config.yaml
n_kv_head: 1
positions: "learned"
attn_scale: 0.125
warmup_steps: 354
schedule: "wsd"
batch_tokens: 16384
train_tokens: 215300000
Each number is 128 + 32 x the weight over its row's rms, rounded and kept within 0 to 255. Layers, rows and columns count from 0. Numbers have three digits each. The size before them is the row's rms in percent of the matrix's.

# layer 5 MLP up, 384x192, rms 0.0692, rows 267-300, columns 0-95
103:135048173113144143129075221129173081160145130217130080161076156099090162134092091113079086132136154139156127179146179130074167078117093114119136142137176104189140167118137113170149107102119110146113163133151138116133126070134125143117101148123108134141118114212122133179166079136114121114
110:105132113142125193118097121167098168086091072184133137114120089156110122165072098150113111120089174140144071137113061172121141154135133121167123154178089133087110117120128166099111062166141117141103148121144195066114079104112089156192104098118122091088154124085089146122138136095166111169
107:103077149101115114114150155162124107107110131179129123149142179108153143100140114141117108133054145154108104190108143150162117075135158142115131184072155104142185154156107140082167098124095153100124166131172099117156123138138171098170110135084098158099095151172083136087151095152179125137
089:157080091110119099169141132117138105137151103149142171161106136102119122126088155097106168131137110148101123132155078137108145133098097149131155102132163156171136148105022150096201145152170128115043181170143048128201164118138097135124154185156163079136119192156105101115133141134154155105
119:090101210100130147058147121091124098160141118136131126141142104134144107130186125173122111190158101102110125106119116172232125140112163155115126093146173129172194127154071092127088134206096158098140138094148132119117127111154142134127113181054118195103096137073097076143122204159084117130
137:126127123106123127079126171139068118121120152164081192184186119132149140193134132077108022145132170153129116157098180116083114111119122137130107115148098115112142135090166097069140095139081128111131155104122136100111141088150118103177109133147086153158091109114155119119105110172139108168
113:122115118099145223097166136140063125130151158142076097128109138102140187132061078115093108114123132135120090148165135159147186162150160159151120154075140117115116126163150127174086082085127131183149134131066167158144100107097135114126172097109142094135053163184106104063149111148194072081
106:130156144152130123168159102152171129137159130112078163151101166134128152103137103082077183128117126091115108138159092128122144050150099118180082153139117140206151125152129186127166072167077130109092188162119101171135153153162097087150137117090182120133189140063150116122096117123108137156
100:133078128137116116151215188129111117109143153126125142125183070147114142108094107135141139121102234138131112137095089120142124174125086137143086146131133152118142118084109236099120126100120145134121153116137156135115145144162122143145056093116067111093172108175168110107122137152147155150
074:123049123073157160128177146133085102128135093118141164160184112133118118102174138115105133182116153168132026152120134092130162061184149125141088135122153122193164209104118148067139118087129109142100115121146152141146108100120171119089087147146107162124121167124140094176085126161136110173
052:160136146164105130104158134113150131197157076171155168166192158139138098075142133166185140160108149127134161093182152131109106088140164108129106188117094067169166131098124110067080146163092191160126161156102146111115112117109105193137162202093127072108168170116172092098142117133144126122
102:093196122131108139089093090107179136118177094124078071151152161111104180073123145154095135151120154119126121103120151184111146139118141159067135101107151133131149135101182164070086080143103147158112123182161173115120141138094126093163181114132122136155143112103140136095124081101155102151
106:130119142179082159113200124143135080117127100125143136112106143112177101089117108120111117118072172120103105141183074142155151116193162166118093139143156122110145149128119097104198111184130102122175132185131201186147036158140122098154115154111116135151187130152129153048140142115157153147
065:095114096086103155176164079167116111156155117071130137177127089162133143135124124194158154091116166099136088112126117108101074127192110114191090095140092128180109137132145214122096089130102126103137060140089159116091121140134220124163165164126116118183106128133104142117195104179141066182
109:062107144096140188114128140107111099198077163134162102123145213134134130177147127145110047079111102142134115138108185117120117085097139157145072078123109115195093134049122141128139096091128120220127121143128143121224121120126171156111123109147134068147113123157176130074127103110084108140
096:160176126113107166126145145138115119072117148100136199162138089151166109127143139152107183147118140118107101138160061103106095123136066138145112133128132130142093110119156196093183047099064132101074089125111096115163147150113113129157153131143152133159113160128078099095139122172141096126
110:100100180147146099114158135118160151093217115103106172141155119140101125145140126125089095133102134110135114167136085165139068100109154142149092150151067097108185129129111170101156139137138159040000163143154134122143074156150141112160138131139075136105126149108159108134152125187157117147
111:089109144110076162113162197172108092151146111132113154133179159111161084120144166137125134146095161145157128139151102110123109121120096121089109060117154136151165127124142151125159187108105132192139156076073117134146108159228126113143114173076145112098169132083142108091140164118132094115
127:127169142145102123138168111122119135145085102152074101161132146092137169109071088109125092151091171104100081125130154137068203201114160115130152160065116119128172136123142129140153080105094101187158132116127129096129084052062155083129163138093166096179079126132142096116125106129162109097
095:105127158155103119098148172093148075072141129128141135130159066109115068098081143123162178189125139107132085118150085170106148090137090149133086166119128139154097106148110152095108085100118122117126149134077151160133131114091144145143117138090126110108055119083072101171110181100153088172
108:112139168131163151135129126123170094136134127161140138129124159147132146064082125143086120199121118128135093095125130136075146059103130049128048155150144135169155114082145114145150120133166122167153118191102115186214136127125116126136097150124112095139128178131169141164105087094108164147
089:146091157146132122128173138074140121127095113155105134162153131129138133122114134132091107132099128145125054146165089141107158119135090152190162197166181084209137176130023102139140132120167127070051167179096122072135070073140075120105096097133121122136124173138125062132133101115085119157
088:112060121096142165095129164128144091157049127255202112177153145139119147123151142129122170121163093122189109121130124147106190147139085124161111085142123157152118123103134130152157128086155129135138105124081150146241120150060176192128135181148118120124094156137157119143140150079199098140
135:178163121144119165135088180157116136093121110142088255163180101146130144141113132092097111122138100083128092124154109098026103126125134151117092170106088193141157135142130096078112124095079167130064092111062135128129132119141141132125150166152115066123067104140136137113102146174128071175
114:132133135113117107092165154145080146142117133131146149075134136090157111170121095105119062144091146142145122211115104175045114124091096148118118136182129180108110178108123097046161162134154121164150120096108121109123047146179110079166070100141091125137163084146124141045135108121092131173
130:134096127150139151210140125116201123111175087181186185093149121158115152112145102125079141165124090131128097093103137156112174144146097141148131160166084154232087091136129142132094166150120133120111115197133167074155152125114124165143062170166118122064178112157143142139051160119150130108
060:076118122166097176104116150147159118104122119150102221101112187152139159134163091133070158165169157172105090115089144135137206127091131128138109184179139148166072093116071109087193151154144136157106174123106172106182158148097092157149123120111094075126123139162092107106113126093146162123
117:136141135131136131130129191130115092100157164202133129170139068162068116111108078126101092122144130131089089107087110128088214180168090130095083186124099134130147114091127144120104104191098114116099177145086132128199116090126127137117168063098117143162087126181144108132086147138133127113
115:117154179117095102097137133104124117112155155142104120188237070184130110095143096142075095109109184160088154097133122138079129112117071122155121145164127163140227141136106140116110116182131156077071123150097121084098169119163131098157152172140094089162139110154112122146120093197109115122
074:098155088140162117073076116159126128150048161170118150130119146192186099103137161105117117118177052107107098121143121113141136092090141126145145143087170124145138112121124096079033113147123148119122122114143161109093119067173078105106077155130125127112088131104104115124175128135135114148
105:111132090096125175094099113161123174144103121120149061095080190115123142157108111112142128116109162158125131121127184102044122109107177141184141047126169100158141169091060146158162164129120113194126134126122064155219136104140111167124131123126147143180169147153186103129159059107066114153
098:093136136108077124097122112128154148133127098128147205176145101127200151141147134147066096175148172119155056142152093061109045112157116155184108177134118145185188139110126177077128131092132146083139166157100103086152085161114153125148086125176134132154130127089140079123110119128134091142
108:123125095149091168169161069129069191133137133129114143064135187101150135107096167082085143124047102132193120105144127096129103115135131108161148166077125125108144138123135080142125147098122109180139115128088133145170085105095125154132095119214116101119098157097161142116155083086255102161
058:085122179152103160079141165152094147138136104107148170145071179126168139160103093129112129095134214129118081132086188083132166049122089119119084179139106126151052114132064094114146131209168149111133123138108121137185093116116156141090061138115115107134123132169092144165056083128137144128
# layer 5 MLP down (transposed), 384x192, rms 0.0853, rows 267-300, columns 0-95
094:122131147115131095130105156142123104167146156165105184112188077129145121184125125110119137155144134110121129118093129136122080126106167170155134131185120074141094148146092152117116119112112166135122112132180150117078104169188113104109136090179086137127150145115173103062202109118126140132
102:119087132083167075123144151079169066140164151062121079141141182117142147152161153104131165118176095138096148076128188028120128101144108121063110145144166111148077099213135096135102126085106142116193123100175148138085081139073159127110102160124158124153071122181128145151153114143120122107
111:106171205134135152109132083109156124104129113098104133102132148151121101133140123133107122138127113155183115103164108158146146188146154123113150224151111139173179245133129169148136156122142136149119179194164192118149081176103110158154139126147124186136158120097153175097082128136161124159
074:140146181113144138179085098114075202159121119167130112119090131123121126118098097094173055076143104132156116124155154063136108126115167108113114121106117103053156150163076074094162136104131135182134117118105117111089107096142072117121097123104129159096073121120120119174165127128120121092
124:169110141163152151201089117187150173086149135092136158117112118130156171144124128140100140121042129145179159148117088092048122120140097126141087136119104132140097143142179152153188101132174115152141127159150075136096105159100084103115120158124112059129148145116185131089159090128170143164
146:150096108132093131119203104136090133173193149077176167098141148128123131130092092129184128204089134142131104112128135117101159109174141088121118108178094136109150028148098141170171139126136114136123139098090203121156143112116121111130166144137154088148141086163150111109140098136077108164
117:182093161138168096085107121133108124106170107108157147110136127136139088174132168162153103165168092129130125114137120108129020120131130096153169171173113158103180120109081055096152167148105139109087159171107153138164163117146159156141146203127093161104161124071109146182104148108068146166
091:121138191200126129115098157121084161148113142106128129087171175129157135122114131091167165153114163135117132135167124122182167129126198130139139175162176133111135148180141108090109073158123102193069097098122201107117063076107076120135167095145106152122118180107113138172147127101152142110
095:201147094148153122158081068147088134130128129085092081141110201087160104135117135105140102141088109122113169162093170091138108072125135135201140139108099061137172119139140101153129167165132126143146086119119144089101122105069137161157197172164168129135046109143163129136112096113126100107
087:188135126190103133185107091192121118146083131166118053108117089089166119135121093140138134066109088152127189101174133110134100152118124135142138156109163108102147077138166141166095193150116152155166154140144103142124081165100110118123120095116162090152141158130073081110180125132133199114
054:099123126069135126148117138144103107083114167080119089117106113123141176163121125071060137119139100153130096163080158099106124157088081091122179076139148177151105126201106174188158110116109085103125091114138098142111157113138140071125105078179127187167086116162082192199109156139073113128
111:115112094109150141144133245170124123131074131186119145093094106171140077172159121090161104152189103117133126121142082128169113091136141086090137147142107145109093142120074091201134062108161108125126156082101073145111091130194107170128145145117139095038123204151132137130144132155098125090
109:112137139077106008117111099112154129160116137129091132124107159097120148177137124150190101121142124151160147154136091168145121148148094082189150144111064126162179130153146132113076157148091152108132215148103105105074157128120103089116148115185119081140062134102195150139173104173154139105
063:132117163147126124084066220116088129093070106194132100093134122105157092152119118091119131166158081177121159128129130100116156148058151137072160187147123106101172125121108063108134142145144134188080202138158102147142124099118064089121142072123128104147171113112127100160109165069116191111
111:126128104133087071129107115142145094055163105129120188162171039151114124117113115115156097135163106116125102062121105123124137187153188124128178186125091102093140141205161130070130132154118123076140159166177169177095142123088136132157042138091092190138112159089126184131086139117174128108
084:093088095157099102118071165082141138101095115124086090052136109116091155103167150040073116081079134102137151102131129104124166136062204123104143161136120141154189180156086094079135138113165140145150174149147135152084095165100151114117119083109095102132091144053105095173094126157128154108
096:123149138112063135110080078115088123154150113098144142129123170140093123079135125145162109119116136133130091143172168151120160154185095145139194166127154117114128200090147096109118082122119130167136124085157110100100143164145134130130192106148124119145111081082124140043092107093089135133
122:172151083177142104168119102080144167030143116118121130094083095146121166099198114089093112104138129129168110113140106100114175115110147153125120233127112127149158176099111126133159090135175133095057119116119133141171159141115124104130147073153130134132101174117118126110078137137147146205
134:095096142075178115119135194150190151127186161127172159091106104157105086149212153116055082142154108140114121173123117097126081081137104136115150107187121146105122104132143112129085093135158152131089197149132196131102130145244040200117125156117125137128181142121129118130133158155081142130
094:138090098118128169122093142164131167130076128127047136052136165117162165149190154152073074082101147135137176126097131112149031091125192161159165113113146092095187135167146183113177160131125144150126105158172095081129128175121124142126119097108134135152116101121166104079112103167122115105
099:109128115131155137068181110177106149125165132122171139088142117102112134136168118113112124072104085147145111159137109122136068178095186177081092047148136185079114113137128138139056107133156151116150101098116148109058085165092138181146133099140131152136109087162146152134111118131109125100
080:080076172112124101173142105082096131136108149217126108152128089100063131177121105081135073061091137120127184206095159148095130142156102134120148103096155082133062126121162077187086119137177144104163146174159147142075117118184116099141129096133078148127179079107163145104149098101145171122
074:121193113140115119132102081114103138126124143056088115105059097128128142156092125141239103116105095164088124126099123134141090113086121116164168131113145139067152162139142122118110143129156144140058140093118148133101159066125057077119103092094156128114128069127164166140211089137138151125
143:170088131112065145126056196140082152171130156153129170108139204123130133125117122076120126160195129131143114117185082136191121110136119169058201119179136121133129152188084107087187098155097122175085135111088115184173110103116121075132206125116192090168094106149125100091116135158107138112
121:093084124134142141157141107110133125083130119117201166193061160157127119162132140112148151135123087100121122110172099133173092101104162110101111122085054156148145072124114218163102131111174121135109148146104118153146156104083122162093139113104140139079066098149117133170133180136057097117
130:117151146155129095078175163151085154140109135120196128167098053147085073204171120071145104160050137127156124124092119153150156084075098168120050094197139110087071095069158104167122141121121143094117137144142151138159188099183135132112123130094158102088129158167147155109105123113153107151
059:178154148105155082205148097102120153143128120102149042137180084109144126120092146123195124101127094106139121127191111109120042122154152142117131079102110078074170228145176176164078144129128124081154045128150085150086107143180131133128122137151174175110154141081147143130114133175115077124
115:111087101142134144141130137110134090138105145033149104115104119089184130130146132161085167199070125127122157209139105113152075087076150143145139130084152121192096202154113200123098116121123148078097108105071157116090063102145153145130085200132159162152156139134127139115169089151158140142
111:151131098131133152157125136147119160215139100129091140134058152092119138134126126096164127151172124096123115090083134144190138116115191128105145125104145128163061109192136117084133123100129128151180116164120164092109158090092126112097172069132154173188159168115159145076110157092111169147
070:147115119132101117194174143075085149113215120106108120141163064097075159157087115139140118146051183167147142132124133107101107160120133110108088114137153139104120097135129185162162120142109095126125147094146059095144081168116161122143133152165091130134154143205128209186100112112139152071
097:068119162097172107149096117075113118085177156122172201171156078153125121092128138057089114144180072090118116110087076162168123099092106114102067198109105134076103107204159115139155122116107141075101139129162169125055092129141130098147167072126095119117093084101070167160106116180127135093
086:128131177131103179169105148151122094179060157179128104099120131152170152158115095129107087150100107097116139101095119104130196070127165124144139198121111082143145100156151098160094123150099119125149225126135090196172124155116112131098157077109101101132142165143113092116103130106098155148
100:114096130125137079139133150130166113120160157159127162198128100147164109146210148132137143129132108129107118078095100105145144112175109166058131048137124175160138179123115133136087097133106105071128128087110083138125119167144175142095123121044111191145169126142071188121064128186073144159
055:189144095121151090199117092109167104114108128166124090102202079113112133064156144165146160185134014159167146146142082146134106201110214130123149089127126133100201151106184149104126126071108128113147091095141133101078170109165120105167181133137134159127116122080157140105196161146122117122